config.toml
d_model = 64
activation = "geglu"
norm_eps = 1e-06
positions = "rope"
init_std_up = 0.0834
lr = 0.00701
grad_clip = 2.0
batch_tokens = 32768
doc_mask = true
Each number is 128 + 24 x the weight over its row's rms, rounded and kept within 0 to 255. Layers, rows and columns count from 0. The size above them is the row's rms in percent of the matrix's.

# layer 13 attention query, 64x64, rms 0.176, rows 0-31, columns 0-63
size [ 86  95  87  91 107  77  63 113  97  59 104 105  94  99  85 117 114  93  98  88 109  92 108  93  83 126  97  91 101 105  96 106]
[[146 132 159 134 150 106 133  73 116 105 156 132 103 140 178 129 152 132 101 135 120 144 115 128 121 125 122 114 131 104 108  84 144 102 138 158 143 150 115  68 122 140 127 116 144 121 116 134 101 143 110  91 113 163 122 100 148  69 148  99 134 112  96 185]
 [ 98 116  96 137  78 118 134 163 170 158 101 137 138 155  85 148 109 114 158 142 104 119 112 131 117 132 143 152 114 148 137 153  70 153 134 132 109 140 139 153 162 115 105 110 131 144 154 140 103 142 168 152 158  77 115 142  99 154 148 146 119 130 143  87]
 [148 131 153 164 153 115 111 104 153 117 115  92 154 152 126  95 116 136 139 148  93  92 146  93 133 125 114 114 112 129 129 150 128 112 153 124 205 167 128 136 111 150 141 112 112 118 106 120 165 116 130 133 111 189 125 104 137 143 127 120 134 162 103 187]
 [ 89 174 126  93  79 110 102  71 103 138 139 148 129 122 129 160 148 148 135 130 167 163 140 123 109 156 173 101 144 107 160 107 139 120 131 154 116 140 147 117 143 136 140 110 150 147 145 145 134 128  87 146 130  87 142 152  99 152 101 123 129 105  88 103]
 [155 149 134  58 151 129 140 137 154 121 180 140 111 138 113 136 116 111 118 166  98 132 165 119 121 126 122 151 138 148 126 160  88 132 116 148  94 148 163 137 136  94 119 110 157 142 101 108 136 158 171 145 138 108 152 105  77 110 147 152 165 120 109 116]
 [126 121 126 121 119 107 130 173 114 137  81 117 135 155 134  89 144 136 150 170  71 111 103 137 162 116 110 108 122 114  93 116 147 130 118 102 165 142 133 154 112 118 150 145 102 113 153 155 154 138 139 122 152 196  91 108 135  90 148 136 134 140 131 176]
 [109 116 119  99  97 109 138 115 107 137 145 152 169 146 100  92 117 109 157 121 123 156 119 132 124 110 160 154  85  66 116 127 148  92 146  78 107 174 102 114 146 129 132 118 148 130 135 123 169 154 161 161 106 108 148 118 149 122 119 108 117 134  81 120]
 [121 144 155 140 111 120 113 127 117 125 133  98 127 161 121 143 144 128  97 134 121 151 114 118 143 167 167  73  88 129 161 126 141 146 102 138 147  89 120 108 138 151  94 104 164  89 165  90 166 155 149 130  79 176 125 113 126 136  97 140 111 100 112 131]
 [112 154 125 162 109 129 147 127 120 108 154 141 108 118 110 109 102 156 114 129 187 158 172 129 108 178 121 125 116 129 163 136 111 107  85 159 103 119 115 155 126  88 111 106 112 133  79 126 167 136  79 137 132  90 129 140 119 119  90 122 118 115 126  92]
 [ 96 143 100  96  89 133 145 108 118 135 120  90 161 169 135 137 123 118 125 130 141 143 132 146 141 123 110 124 114 100 121  87 109 144 125 151 124 158  97 160  89 128 129 123 139 100 134 111  99 106 105 149  89  72 147 160 115 169 136 125 167  64 117 125]
 [142 156 133 177 114  96  80 133 143 157 117 138 163 106 122 107 154  97 109 176 105 112 117 121 136 100  96 132 142 190 164 130 141 151 127 111 146 157 112 155 162 123  88 129 172 129 105  86 128 141 140 139 170 140 142 148 126 123 144 134 133 122 118 153]
 [109 181 105 159 156 122 129 104 124 130 118 127  76 143 154 102 106 118 147 153 123 109 121 118 131 137 110 127 150 190 113 117  79 123 113 128 122 175 121 131 186 150  90 120 144 105 137 124 111 112 146 134 161 138 162 127 118 117 133  91 147 102 104 167]
 [135 111  91 142 167 118  90 131 155  84 185 121 157 128  94 117 120 157 147 136 128  86  84 138 139 133  95 150 168 134 125  87 153 109 141 146 135 106 151 116 147  85  92 144 129 142  99 128 143 124 112 170 151  97 119 124 141 137 111  95 114 133 120 145]
 [105 109 111 161 140 139 104 117 118  93 125 144 169 149 115 133 105 150 149 146 144  69 122 152 148 145 130 132  96 130  85 140  88 108 159 131 128 167 140  86 148 130 126 122 117 134 117 118  58 149 149  90 145  92 147 149 130 166 123 165 127 134 142 119]
 [123 125 101 133 140 128  86 140 157 130 122  88 133  95 111 136  92 116  82 109 109 104 141 128 177 144 122 117 135  97 149 135 139 123 162 153 117 139 103 145 113 158 124 111 139 128  83 149  93 122 124 113  98 177  83 109 148 159 153  99 160 154 171 128]
 [ 90 139 139 178 153 143 138  89 173 177 114 112 136 111 131 104  98 119 119  66 133 141 153 151 147 137 108 120 111 152 129 141  83  75 127 111 122 117 148 128 125 157 118 126 147 160 129 140 105 127 156 126 139 150 150 154 167 148 146 136  81 129 149 123]
 [120 120 120 158  90 119 141  98  95 119 190 132 176  93 101  96 159 135 139 103 150  88 123 125 145 106 139 120 188 135 116 152 146 125 110 164  96 120 178 141 148 104 119 120 128 162 127 141 105 128 145 162 163 109 139 149 135 153 132 147 139 118 140 123]
 [111 124 109 107 152 136 145 132 134 130  91  89 103 149 125 144  95 130 116 131 168 142 127 134  86 146  86  65 102  91 123 102 119 125 151 114 140 122  92 126 122 138 175 101 107 128 150 137 113 142  94  99  84 102 134 125  84 120  91 108 107 111 103 111]
 [129 149 118 179  78 100 138 131 128 147 126 160 162  87 112  84 146 128 142 128 104 109 121 128 130 119 114 124 201 130 136 146 132 121 109 144 134 100 160 169 121 104 112 135 107 165 136 118  81 123 128 174 176 108 125 123 135 115 152 131 141 137 123  97]
 [137 109 136 127 124 153 139 130 154 149 132 123 136 165 151 161 113 114 123 133 168 207 142  99 146 140 142 115  91 137 133  89 112 136 179  83 135 103 127  96 108  68 124 163 128  95 129 118 147 147 122 127 102  87 157 147 103 125 121 114 126 123 125 130]
 [150 126  90 117 141 122 167 142 110 125 133 170 151 163 121 122 127 142 131 129  88 152  92 155 127  99  81 126 114 101 100 127  99 128 137 107  76  97 101 110 175 182 166 102 131 143 114 139  92 125 118 119 114  93 104 103 108 136 127 107 123 151 133 108]
 [174 118 123 103 130 135 106 148 117 120 130 103 172 134 123 168 138 109 110 140  74 133 140 134 113  82 158 140 131 134 114 122 114 150 138 125 119 158 161  63 130 138 148 112 138 143 141 124 108 121 174 115 141 138  97  97  59 129 153 158  98 134 114 142]
 [111 134 131  86  99 159 111 118 100 154 113 139  69 142 136 123 167 133 154 101 169 151 117 128 110 126 136  86  80 142 157 117 152 129 120 121 139 119 107 121 180 109 135 112 142 145  80 162 114 155 121  96 133 127 139 150 124 138 111  94 102 103 126  82]
 [113 117 141 112 117 159 146 138  99  91 151 170 152 122 109  91 148 118 106 111 131  85  82  99 110 100 150 123 173 106 131 110 153 142 161 126 100 162 129 142 134 122 129 127 114 167 155 145 154  83 137 161 143 142  58 117 135 132 144 123 148 117 120 114]
 [161 116 117 139 166 132 140 178  88  96 122 132 109 117 155  82 111 137 126 104 126  84 109 102 117 119 117  97  87 133 119 139 127 124 181 130 167 132 136 100 138 123 168 144 128 145 149 132 150 134 135 119 141 154 127 137 154 111 119 101 135 198 153 163]
 [139 122 106 161  96 129 135 137 137 134 153 126 171 123 124  70 138 117 137 155  59  89 125 144 150 121 122 135 165  99 127 175 182 158  96 125 132 130 159 129 114 169 149 114 116 151 137 147 109 113 139 161 126 156  90 121 128 123 147 151 143 132 141 151]
 [137  65 114 116 131  66 127 135  86 102 138  88 174 135 139  71 153 137 126 130 120  94 130 120 139 104 114 124 128 129 126  97  88 108 137 183 118 137 122 156 124 143 139 107 134 105 131  87  99 133 147 125 136 122 108 130 133 154 150 123 170 107 115 107]
 [126 190 126 126 166 142 133 168 131 114 157 132 134 145  79 132 115 115  97 117 155 133 158 155 138  92 125 131 133  74 131 132 113 138 131 108 107 149 105 153 176  72 162 137  94 155 157 136 132 145 126 135 131 130 104 148 174 131 109 104 133 102 116 119]
 [131 115 149 124 140 115 121 152  97 132 173 122 122 145 131 133  93 120 137 112 116 122 112  95 144 106  99 150 144 161 129 107 123 128 123  83 143 146 111 148 150 150 142 157 165 117 157 131 163 109 171  76  92 187 113 125 132 133 175 147 113 153  79 131]
 [108 136 114  99 112 138 180 167 156 112 111 149 135 113 154 150 150  98  72 118 167 139 129 124  87 124 108 171 104 134 119 121 129 153 110 132 143 147 155 173 131 123  98 118 123 138 119 132 129 132 161 103 149 156  78 137 132 110 122 132 118  95 148 187]
 [115 126 104  74 137 114 156 100  76 136 165 130 134 130 130 179 118 103 133 131 174 122 121 119 154 191 106 111  97 151 111 112 140 142 117 136 145 147  77 129 109 131 104 154 140 141 119 125 169 150 106 148 146 147 170 110 159 122 125 134 137  94 126 127]
 [148 121  81 140 136  97 122 137 163 150 114 126  91 181 114 132 156 150 148 123 103 127 149 143 107 123  99 139 125  58  78 101 113 129 148 159 163 165 104 117 139 127  93  95 134 125 144 141 150 106 130 143 112  95 134 135 173 152 108 145 136 141 120 141]]
# layer 13 attention key, 64x64, rms 0.185, rows 0-31, columns 0-63
size [ 82  89  92  94 103  86 113  96  78 225  80 107  97 100  89  99  77  72  78  84  99  86  75  97 106  64 138  88  96  94  97 101]
[[157  88 160  79 154 124 121 107 151 124 112 167 132 115 117 169 116 117 166 151 131 190 127 113  82 126 124 179 136 105 129 128 117  96 123  99 106 129  91 124 127 116 133 136 103 123 149 125 124 140 134 127 118 122 160  78  88 135 101 114 127 102 116  88]
 [104 209 140 129 119 107 143 145 119 126 143 136 114 169 128 104 120 157  95 140 148  96 143 133 176 142 135  74 138 115 105 114 131 152 111 142 129 121 140 150  98 164 110 136 155 109 148 115 122 109 119 123 133 136 134 180 178 123 152 142 126 156 166 151]
 [128 115 126 124 121 131 118 137 152 140 119 172 146 110 153 121 144 177 152 113 131 123 156 196 149 129 109 127 122 109 128 125  82 102  90 128 128 169 122 168 168 155  92  84 144 159 147 113 110 151 110 104 133 132 175 156 133 111 167 128 139 117 133 106]
 [121 102 103 110 185 153 188 149 136 142 109 100 109 116 109 139 105 117 129  96 129 104 125  93 115 107 139 132 127  87 125 132 120 143 142 117 121 178 121 114 148 117 137 143 114 102 116 151 192 118 134 117 117 174  87 131 141 148  97  90 123 154 151 158]
 [124 178 151 137 174 133 130 118 182 149 111 104 128 121 149 132  93 112 109 139  97 135 141  96 136 157 129 134 114 163 123 102  93 145 116 118 133 142 128 105 111  95  82 167  93 105 152 131 131 120 100  76 116 159 145 126 122 134 138  78 107 121 150 162]
 [147 107 117 164 118 116  99 117 119 133 158 110 189 154 150 104 120 113 155 109 107  99 153 126 136 135 133 133 126 113 132 172 127 110 118 127  92  79  96 170 145 169 100 118 145 165 126 108 106 131 129 153 141 116 146 164 112 123 151 193 132 103 147 131]
 [138 107 109 118 155 125 136 112 138 108 100 118 133  97 132 149 151 172  93  78 112 116 128 106 111 142 125 114 115 136  88  92  99 122 113 149 142 147 162 158 124 146 120 116 118  79 123 135 164 101 152 125 113 129 166 114 155 138 119  66  75 160 135  99]
 [ 94 103  89 172 118  92 143 132  95 143 143  92 118 109 115 106 142 100 105 116 133 113 133 146 146 148 124 160 124 113  97  95 122 131 113 103 145 155  86 107 148 196 133 117 122 163 174 122 129 109 105 123 129 161 140 151 174 100 136 137 124 155 124 149]
 [136 105  99  70 145 154 114 136 176 136 107 109 127 104 123 119 122 122  96 131 116 110  91 140 107 129  78 133 110 167  84 143 109 130 102 114 149 183 105  90 161 146 166 118 144 113 138 116 135 111 111 127 119 161 115 106 107 128 167  93 118 125 105 119]
 [121 146 120 173 110 104 116 146 112 177 152 122 171 152 139 108 127 106 143 161 115 111 132 147 162 119  99 120 142 150 130 137 124 141  96 113 155 126 104 120 110 172 130  78 140 152 131 121  92 119 107 159 151 136 118 141 118 126 166 193 162 111 145 171]
 [127  92 117  76 132 116 143 162 107 145 136 144 108  94 140 120 122 144 136 119 129 162 134  99 114 110 115 180 150 136 161 100 112 122 161  85 121 143  88  88 125 150 125 172 127  99 118 100 137 161 170 122 112 121 128 123 115 138 133  94 131  70 111 157]
 [110 119 143 157 134 113 149 138 167 152 137 107  93 114 152 122  81 154 119 146 169 132 111 120 167 116  94 101 112 154 129  85 134 114  97 118 160 106 141  92 134 131 112 186 161 126 142 131 169 100 120  84 131 126 120 146 115 104 140 111 162 122  92 105]
 [112 153  89  91 151 127 116 146 146  88 137 119 106 152 121 158  92 139 136 131 100 153 144 102 122  44 157 126 135 131  99 125 112 159 141 148  94  92 100 144 117  97 133 142 119 113  94 150 150 160 135 128 143  95 115 138 145 139 173 130 134 130 146  99]
 [109 162 159 135 114 158 131 153 123 159 114 126 116 166 128 144  88 153 143 124 129 124 129 138 106 127 100 120 183  99 127 135 137 152 108 168 151 110  87 105 128 136 117 119 119  88 161 139 153  83  92 135 127 145 138 125 115 193 117 106 116  87 168 131]
 [108  77 156  82 141 116 128 124  82 123 143 162 120 123 120 129 103 150 110  98  92 135 167 109 146  98 122 134 126 147 160 121 112  99 134 138 130 105 164 134 123  78 118 144 103 151 118 141 126 122 104 150 151  89 126 110 124 135 119  66 145 175 117  96]
 [133 138 117 152 135 109  84 154 104 166 104 105  86 152 147 122 106 141 116 156  68 153 164 141 109 136 131 100 106  84 125 174 126 111 132 148 184 117 130 111 126 119 132 117 134 150 139 134 133 164  72 116 141 106 149 107 115 123  99 109 115 119 114 159]
 [110 163 130 136  86  89  84 164 151 114 130 132 111 157 135 131 133 149 126 166 138 137 140 166 165 119 166 127 127 124 120 149 117 112  91 132 156  95 126 120 145 176 116 115 141 148 130 102  98 152 113 106 137 112 132 159 145  68 166 163 166 147 127 135]
 [122 122 131 144 172 163 153 109 135 140 100 114 152 109 146 114 120 155 139 112 111  85 161 106 109 129 136 117 118 142 131 136  94 149 131 118 101 173 151 143 136 106  80 141 164  97 104 118 167 137 106 125 128 155 133 146 131 163 128  69  74 152 161 114]
 [124 137 107 128 109 107  87 165 130 131 131 140 182 163 135 142 160  90 152 157 135 112 158 145 158  89 125 136 136 116 139 155 148 136 104 113 176  97 117 121 156 135 130 111 147 157  99 113 100 138 122 138 157 113 101 142 123 111 133 193 136 138 111 183]
 [135 151 132 105 113 124 115  88 105  87  94 171 100 102 120 117 120 153 125 133 131 115 114  98 101 165 149 127 157 157 138 129 124 139 158 155 161 156 128 112 150 144 153 124 159  92 129 120 158 109 173 116 127 119 146 118 153 107 102  53  92 129 128 117]
 [136 167 161 115 135 116 155 115 109 115 164 119 168 142 150 133 113 122 149 134 139 127 126 110 104 138 162 107 123 163 142 100  80 128 141 123 163 126 108 156 134 190 121  97 147 108 162 149 143 114 111 150  84 119  98  93 125 105 177 111  99 156 103 141]
 [129 153 154 138 166 144 164 125 130 114  79 159 146 115 121 169 152  89 120 104 106 128 161 150 141 155 156 153 114 116 104  82 137 134 134 103 101  93 153 124 121 148  88 159  94 125 137 122 128 137 129 132  69  92 142 132 159 127  97 104 117 150 128 101]
 [105 102 143 106 169 182 167 153 114  99 121 113 120  70 126 142 142 152 102 104 128 132 146 127 149 160 126 110 148 105 131  99 134 155 119 121 132 137 151 135 103 129 138 153 167 159 157 126 168 110 160  96  97 142  93 156 162 108 111 122 142 112 167 128]
 [140 141 106 123 121 104 113 159 158 115 102 163 156 124 123 133 133 139 143 145 146 154 101 137 104 109 144  86 149 115 119 155 101 142  89  55 122 117 137 107 176 130 151 121 149 109 155 101  92 158 139 145 161 123 114 130  76 102 163 120 116 125 150 102]
 [148 144 117 146  60 101 110 115 151 131 138 129 203 138 137 133 171 141 135 151 109 133 123 136 169 127 120 118 149 116 101 114 151 151  92 147 129  84 130 136 118 142 136 122 107 161 121 121  74 140 106 150 135  93 107 124 119 139 160 174 150 131 107 148]
 [183  90 160 126 113 137 110  98 146 107 112 132 144  98 107 145 162 125 120 150 126 187 104 137  83 152 127 148 136 131 114 128 123  99  91 129 124 171  93 114 139 134 145  90 152 114 162 132 139  68 139 116 123 162 119  74 119 127 123 134 123 112 131 121]
 [ 98 146 111 107 164 114 137  88 129 108 133 124 151 102 109 100  76 117 129 133 146 133 118 106 128 138 104 113 137 134 122  78 103 129 141 139 113 183 143 142 135 116 129 141 114 106 116 143 174 131 157 132 114 133 141 112 108 164  72  57 111 133 100  94]
 [140 123 136 144  89  64 123 147 156 159 141 137 113 104 143 121 123 147 133 109 131 115 136 107  77 132 117 118 177 152 154 117 125 104 163 121 141 161 120 143 180 130 122 118 152 177 134  94 152 138 112 121 147 138 129 114 123 122 186 175 121 133 148  96]
 [128 147 122 100 110  94 120 131 142 120 130 138 134  75 144 105  76 110 105  97 183 118 116 160 117 149 168  79  98  69 129 127 133  87 175 100 133 131 132 159  93 125 121 108 102 145 124 129 149 149 131 162 142 110 137 120 140 146 121 116 121 116 114 117]
 [127  90 133 127 135 131 118  99 128 103 133 191  81 106 129 102 107 181 161 133 165 114 117 125 127 121 120 101 122 149 139 143 132 151 128 151 129 132 123 181 167 142 123 101 121 111 130  67 119 144 160 115 118 101 155 106  99 100 106 118 133 107  89 109]
 [144  49  91 151 106 105 106 126 118 146 150 126 168 141 122 123 137 125  90 156 139 164 135 148 134 128 103 151 134 107 107 129 137 113 108 111 120 119 112 150 101 111 147 126 122  85 180 130 115  95 152 187 110 139 150 126 118 167 123 166 116 112 126 146]
 [135 132 127 103 132 114 143 110 116 112 149 137 120 116 114 143 128 173 134 104 125 138 103 115 126 144 148 132 111 101  93 103  73  81  97 156  98 161  95 140 132 108 118  98 173 142 126 126 180 129 135 131 103 131 165 147 137 201  98 120 132 159 130 112]]
# layer 13 attention value, 64x64, rms 0.262, rows 0-20, columns 0-63
size [109 107 101  93 113 111  91 108 116  95 106 100  97 104 106  97  90  86 103 112 105]
[[120 120 118 151 156 123 137  91 146 164  96  65 121  92 156  97 108 165 102 112 129 145 139 136 145  98 147 102 107 135 132 149  83  98 126 121 132 144 129 140 109 134  85 116 145 117 158 109 147 112 137  77 131 141 133 152 127 136 119 162 128 144 180 172]
 [ 98  95  98 135 129 106 154 101 116 121 173 141 136 131 100 150 145 142 129 117  80 138 107  81 146 107 105 115 130  91  96  74 138 155 110 150 139 124 121 154 148 116 129 118  89 141 126 149 161 141  89 123 139 113 102  83  97 129 145 110 136 104  78 120]
 [ 68 149  72  96 105 126 150  92  75 137  91 115 140 152 133 138 161 112 138 128 165 123 125 151 120 162  92 133 135 113 137 142 117 153 111 144 148 146  86 139 120 110 147 127 137 170 134 154  98 120 114 113 161 125 129 102  85 109 113 106 117 157 127 152]
 [128 136  99  87 147 124 132  94 156 170 153 106 132 111 138 149 119  67 102 142 103 140 119 128 118 129 115 168 112 139 138  84 182 128 129 148 116 124 140  96 135  91 107 172  94 128 130  94 141 144 130 142 121 139 116 124 135 166 136 140 127 103  96  71]
 [147 144 163 143 153 145 122 156 162 114 155 145  70 147 129 101 107 125  74 134 123 107 139 140 103 153 153 108 132 102 118  99 150 148 140 126  82 157 118 128 126 157 111 101 104  93 161  96 130 141 118 144  94 135 152 103 174 139 133 148 140  95 165 130]
 [152 124 123 125 168 102 139 115 144 111 129 112 169 136 121 110 139 156 138 123 102 154 167  96 132 127 130  97 161 143 118 164  73 104 140 112 110  94 102 139 114 117  98 146 112  88 139 114 157 172 129 106 142 134 113  93 121 146 108 159 178  83 149 153]
 [168 123 117 101 134 104 135 151 180  79 156  91 128 165 125 146 170 169 143 108 156 121 141 118 129 141 134 143 174 118 101  92 119 147 127 139 118 154 119 126 133 157 127 140 116 110  90 137 123 132 133 175 112  79 108 148 143 151 174 123 151 153 129 143]
 [ 63 102 131 117 130 155 133 101 132 176  91 160 158 117 157 137 145 136 142 112 129 126 109 116 141 126  91 144 141 102 112 124 126 165 164 132 118 119 131 161 121  99  59 125 106 138 159 123  82 107 104 138 118 109 117 122 123 123 176 133 100 101 129 102]
 [132  99  68 118  70  98 115  84 140 145 135 113 155 123 138 154  86 121 124 131 163 161 164  78 131 133  96 146 167 128 138 125 117 144 170 149 132 129 123 131 128 110 144 115  96 127 136 152 106 103 103 124 134 132 145 122  91 140 160 132 110 106 175 121]
 [116 154 127 163 126 108 117 104 131 144 134 156 139 116 127 116 123 121 100  91  97 165 103 105 131 137  94  77 105  68 137  86 165 124 125 122 126  87  99 109 116 102 149 129 135 131 164 123 117 130  96 147 173 109 136 132  93 142 138 108 141  90 169 104]
 [131  93  96 138 102 135 135  85  98  85 126 153 136 114  91 146 151  95 157 137 131 154  95  95 127 134 124 157 113 118  94 139 172 179 102 119 106 137 125 134 157  92 130 142  92 131 164 118 135 129 111 147 151 147 107  94  86 160 113 123 154 112 109 113]
 [118 163 126 146 123  95 101 109 127 142  80 117 122 122 153 131  97  78 129 144 144 133 141 168 132 107 110 150 134 149 131 121 116 137 166 101 116 177 122 105 162  96  83 116 112 124  98 116  79 157 132 103 137 164 176 152 120 134 123 124 101 168 107 130]
 [107 108 153 172 157 149 138 122 143 117 164 133 106  93 122 142 122 140 125 125 116 109  89 133 122 159 102  96 111 105 146  92 143 118  77 149 132 120  83 159 129 161 110 119 175 126 135 112 123 138 134 146 157  83 133 117 133 115 121  91 168  74 103 145]
 [121 155  92 155  94 135 116 133 147 139  91 173 109 141  91 142 114 163 131 100 139 117  88 132 161 149 102 116 144 104 114 130 138 134 107 141 104  85  84 141 119 125 122 131  91 122 118  99 105 105  94 171 122  88 121 124 136 139 110  91  93  97 110  93]
 [ 75 122 102 123 128 135 142 114 110 137 133 145 139 129 141 132 147 137 143 142 113 104 179 117 153 117 122  86  71 148 132  75 160 155 139 174 147 165 139 160 100 135 142 131 130 172 177 105 111 150 132 116 151 142 114 139 103 140 157 139 116 160 149 149]
 [117 128 137 114 108 130 116  70 140 157 120 136 139 108 133 130 116  93 140  81  88 151 135  96  88 112  78 162 120 144  98 135 146 101 122 161 143 147 121 134 119 130 117 166 114 136  79 134 137 107 103  91 174 130 172  78 126 154 129 134 133 125 138 134]
 [102 111 137 130 144 104  63 116 131 182 116 142 144 100 117  91 106 142 116  95 129 130  85 103 161  94 158  89 141 130  95 123 112 143 124 117 117 107  90 118 111 102 104 165 108 134 136  98 116 162  96 124 114 133 152 108 135 125 137 126 120 120  77  96]
 [126 125 143 135 117 147 111 173 177 109 155 132 149 149 134 127 128 124  43 134  97 111 165 109 141 129 134 107 153 114  91 103 118 120 130 124 125 137 103 175 117 124 122 137 140 134 173 133 160 101 117  85  91 149 153 137 132 147 154 115 133 156  85 130]
 [113 155 155 131 179 132  96 139 157 128 118 121 132  87  60 139 168  89 113 111 101 108  92 133  91 124 121 119 116 141 157 149 133 114 107 122 118 112  91 137 167 111 136 108  83 127  89  99 104 124  99 137  98 126 132 141 148 142 135  99 147 124 118  96]
 [ 86 117  89 136  86 111 128 105 139 156 103 136 154 133 140 119  97  91 141 149 147 143 148 174 162 131  80 147 148 108 155 154 120 110  98 122 154 124 168 109 126 116 114 118  99 139 114 161  89 142 124 141  91 113 153 131 118 123 141 112  88 183 130 112]
 [ 93 100 133  96 143 130 119 154 146 128 127  87 107  99 124 143 122 158 109 144 147 131 158 143 131 115 120 122 116 122 150  95 107 122 190 119 122 122  79 134  86  94 123  99 164 125  96 122 153 111 146 139 171 160  73  97 118 147 141 143 162 131 117 159]]
# layer 13 attention output (transposed), 64x64, rms 0.344, rows 0-19, columns 0-63
size [106 105  96  90 106 113  90 105 114  95 109 107  98 102 103 104  90  80 100  94]
[[ 85 107 134 122 134 118 140  86 144 142 127 102 146 100 106  77 102 126  88 101 124 141 143 157 161 111  96 135 102 132 173 163  95 119 111 114 121 146 142  97 100 129 125 161 142 144 137 104 146 157 105  99 140 139 121 141  93 150  92 128  93 114 172 159]
 [118  73 115 173  74 129 127  95 104 123 184 183 128  96 103 140 157 146 132 105 140 131 117  85 138 135 103 139  99 115 109 110 132 143 123 134 145 135 135 162 160 133 161 148 120 102 153 154 140 160 147 156 164 131 139 135 138 121 131 129 118 143 121 169]
 [ 82  94  90 129 106 107 155 129 117 110 155 143 159 167 119 177 126 133 147 144 164 127 131 175 126 116  88 121 116 136 118 132 125 138  70 153 130 109 118  70 111 146 153 167 149 149 138 141 105 114  84 115 135 125 106 111 105 122 103 124 146 145 123 102]
 [125 127 117  82 149 110 147 108 151 126 144 152 104 126 114 128 109  75 141 120 137 178 140  88 133 141 136 173 119 150 132  85 164 119  90 139 163 117 113 155 155 105 103 151 103 166 137 103 113 129 199 127 133 135 123 160 151 119 138 134 144 148 137 112]
 [151 126 148  97 162 131 136 175 102 110 136 134  75 140 143 111 139 141 108 125  80 138 159 144  95 120 170 145 101  77 159 115 160 134 123 126  92 132 112 139 136 129 143  93  98 163 147 130 145 146 114 154 116 119 163 126 147 130 135 186 118 131 160 146]
 [146 132 119 161 172 151 124 103 152 146 110 149 125 117 142 153 110 126 129 130 121 113 180 114 116 149  99 106 122 107  99 146  84 128 134 117 170 153 128 143 129 162 122 160 112 112 130 131 125 155 139 103 104 172 134  81 117 155 102 108 113 133 159 203]
 [149 118 135 117 135  88 143 154 162 108 126  95 104 149 111 169 168 144 121  95 172 138 115 150  91 150 155 163 136 130 130 146  92 134 147 136 137 170 140 148 116 126 148 137 119 110 107 153 132 133 121 167 125  97 132 110 163 155 161 157 153 163 126 185]
 [103 135 141 101 143 111  98  84 148 151 159 165 163 120 186 141 139 146 115 142 160 173 140 134 145 113 127 141  84 116 132 146 134 129 123 133 129 133 145 149 140 113 132 108 179 138  47 142 108 148 135 134 139 161 128 110 122 120 163 140 104 153 121 107]
 [143  98 127 133 105  81 113 111 159 147 147 123 165 104 124 171  86 109 132 126 177 139 143 102 150 100 131 147 156 138 130 134 113  93 125 165 114 136 121 141 110 118 145 112  83 163 125 181 123 105 156 151 136 186 151 149 110 121 140 121 146 110 160 131]
 [119 140 125 175 154 127 103  95 159 143 153 178 134 134 111  91 145 131 105  90 116 147 100 134 128 117  95 122 140 102 163 121 124  85 117 103 138  85 123 128  92  95 153 152  92 162 126 147 103 124 171 163 153 124 171 120 137 106 134 112 144 103 123 116]
 [153  96 158 116 133 167 124  78 102  93 147 203 140 129 132 150 156 101 149 144 169 134 127 101 147 139 144 126 104 128 111 132 156 171 138 105 150 143 145 119 135 105 126 150 103 162 151 128 132 139  81 150 111 141 102 106 102 119 137 132 161 111 100 125]
 [123 160 154 112 126 118 130 170 139 119 136 122 122 124 139 135 112 123 142 116 129 142 134 163 100 109 115 148 193 117 132 127 126 104 120 149 142 127 149  72 156 159 120 117 144 168 141 156 140 172 151 124 158 140 110 149  78 143 123  93 128 104  60  97]
 [119 112 162 162 123 140 139 153 115 142 171 187 110 110  96 120  90 141 127 130 134 136 125 146 111 151 122 127 113 136 173 107 144 114 122 169 126  99 110 160  97 137 123 144 178  93 110 126 129 142  70 155 132 108 144 114 165 126 102 151 114  80 116 133]
 [130 160 107 128 147 136 111 141 157 104 122 200 149 132 112 138 137 144 103  96 121 114 138 149 143 129 138 123  99 119 104 144 128 126 133 145 114 128  75 133 123 106 108  61 126 152  78 142 130 146 115 171 156  81 129 130 124 120 137  72 154 130 155 120]
 [115  83 113 127 138  81  99 136  73 160 152 155 131 109 128 105 142 121 167 124 117 119 150 154 131 142 129 121  99 162 131 104 103 125 152 105 136 165 115 120 128 135 150 141 169 177 145  67  92 119 142 128 170 134 148 140 112 133 119 140 120 154 100  95]
 [ 90 119 135  75  57 143 151 147 137 168 131 170 160 125 134 140 124 114 143 118 140 123  87 110 103  68 136 123 150 136 122 115 164  94 117 102 136 131 116 180 117 135 119 140 150 166 131 146 143 100 150 101 167 104 132 110 122 125 118 137 124 132 138 129]
 [ 99 100 154 152 128 151  99  78 151 132 119 163 158  94 129  72 145 129 146  95 103 100 148 154 122 122 185 143 171 152  88 113 143 118 135 112  90 106 113 124 148 138  94 144 143 127  82 156 126 136 165 124 120 131 133 138 148 115 137 131 108 129 106 128]
 [149 139 134 136 102 133 136 145 153 104 178 140 147 135 137 113 134 113  98 103 132  88 176 121 119 189 118 136 116 127 127 128 142 112 136 121  74 127 133 138 156 124 134 136 149  80 182 130 145 144 114 123 128 118 165 142 115 158 165 163  87 181 131 123]
 [ 91 166 139 115 115 129 142 150 145 100  77 149 112  94 144 117 171 115 127 122 163 137 127 136 118 149 130 104 171 130 170 117 175 126 110 121 114 111 108 199 157 126 144 124 104 141 104 113 111 153  98 135 105 126 120 177 136 117 102  94 133 138 114 139]
 [104 120 114 123 126 112 124 124 102 135 114 119 162 101 154 169 103 139 125 125  76 163 135 146 133 141 116 168 156 138 107 180 148 124 112 129 163 104 151 107 132  97 118 100 145 147 151 174  97 119 119 128 106  69 126 150  97 148 152  90 108 159 150 127]]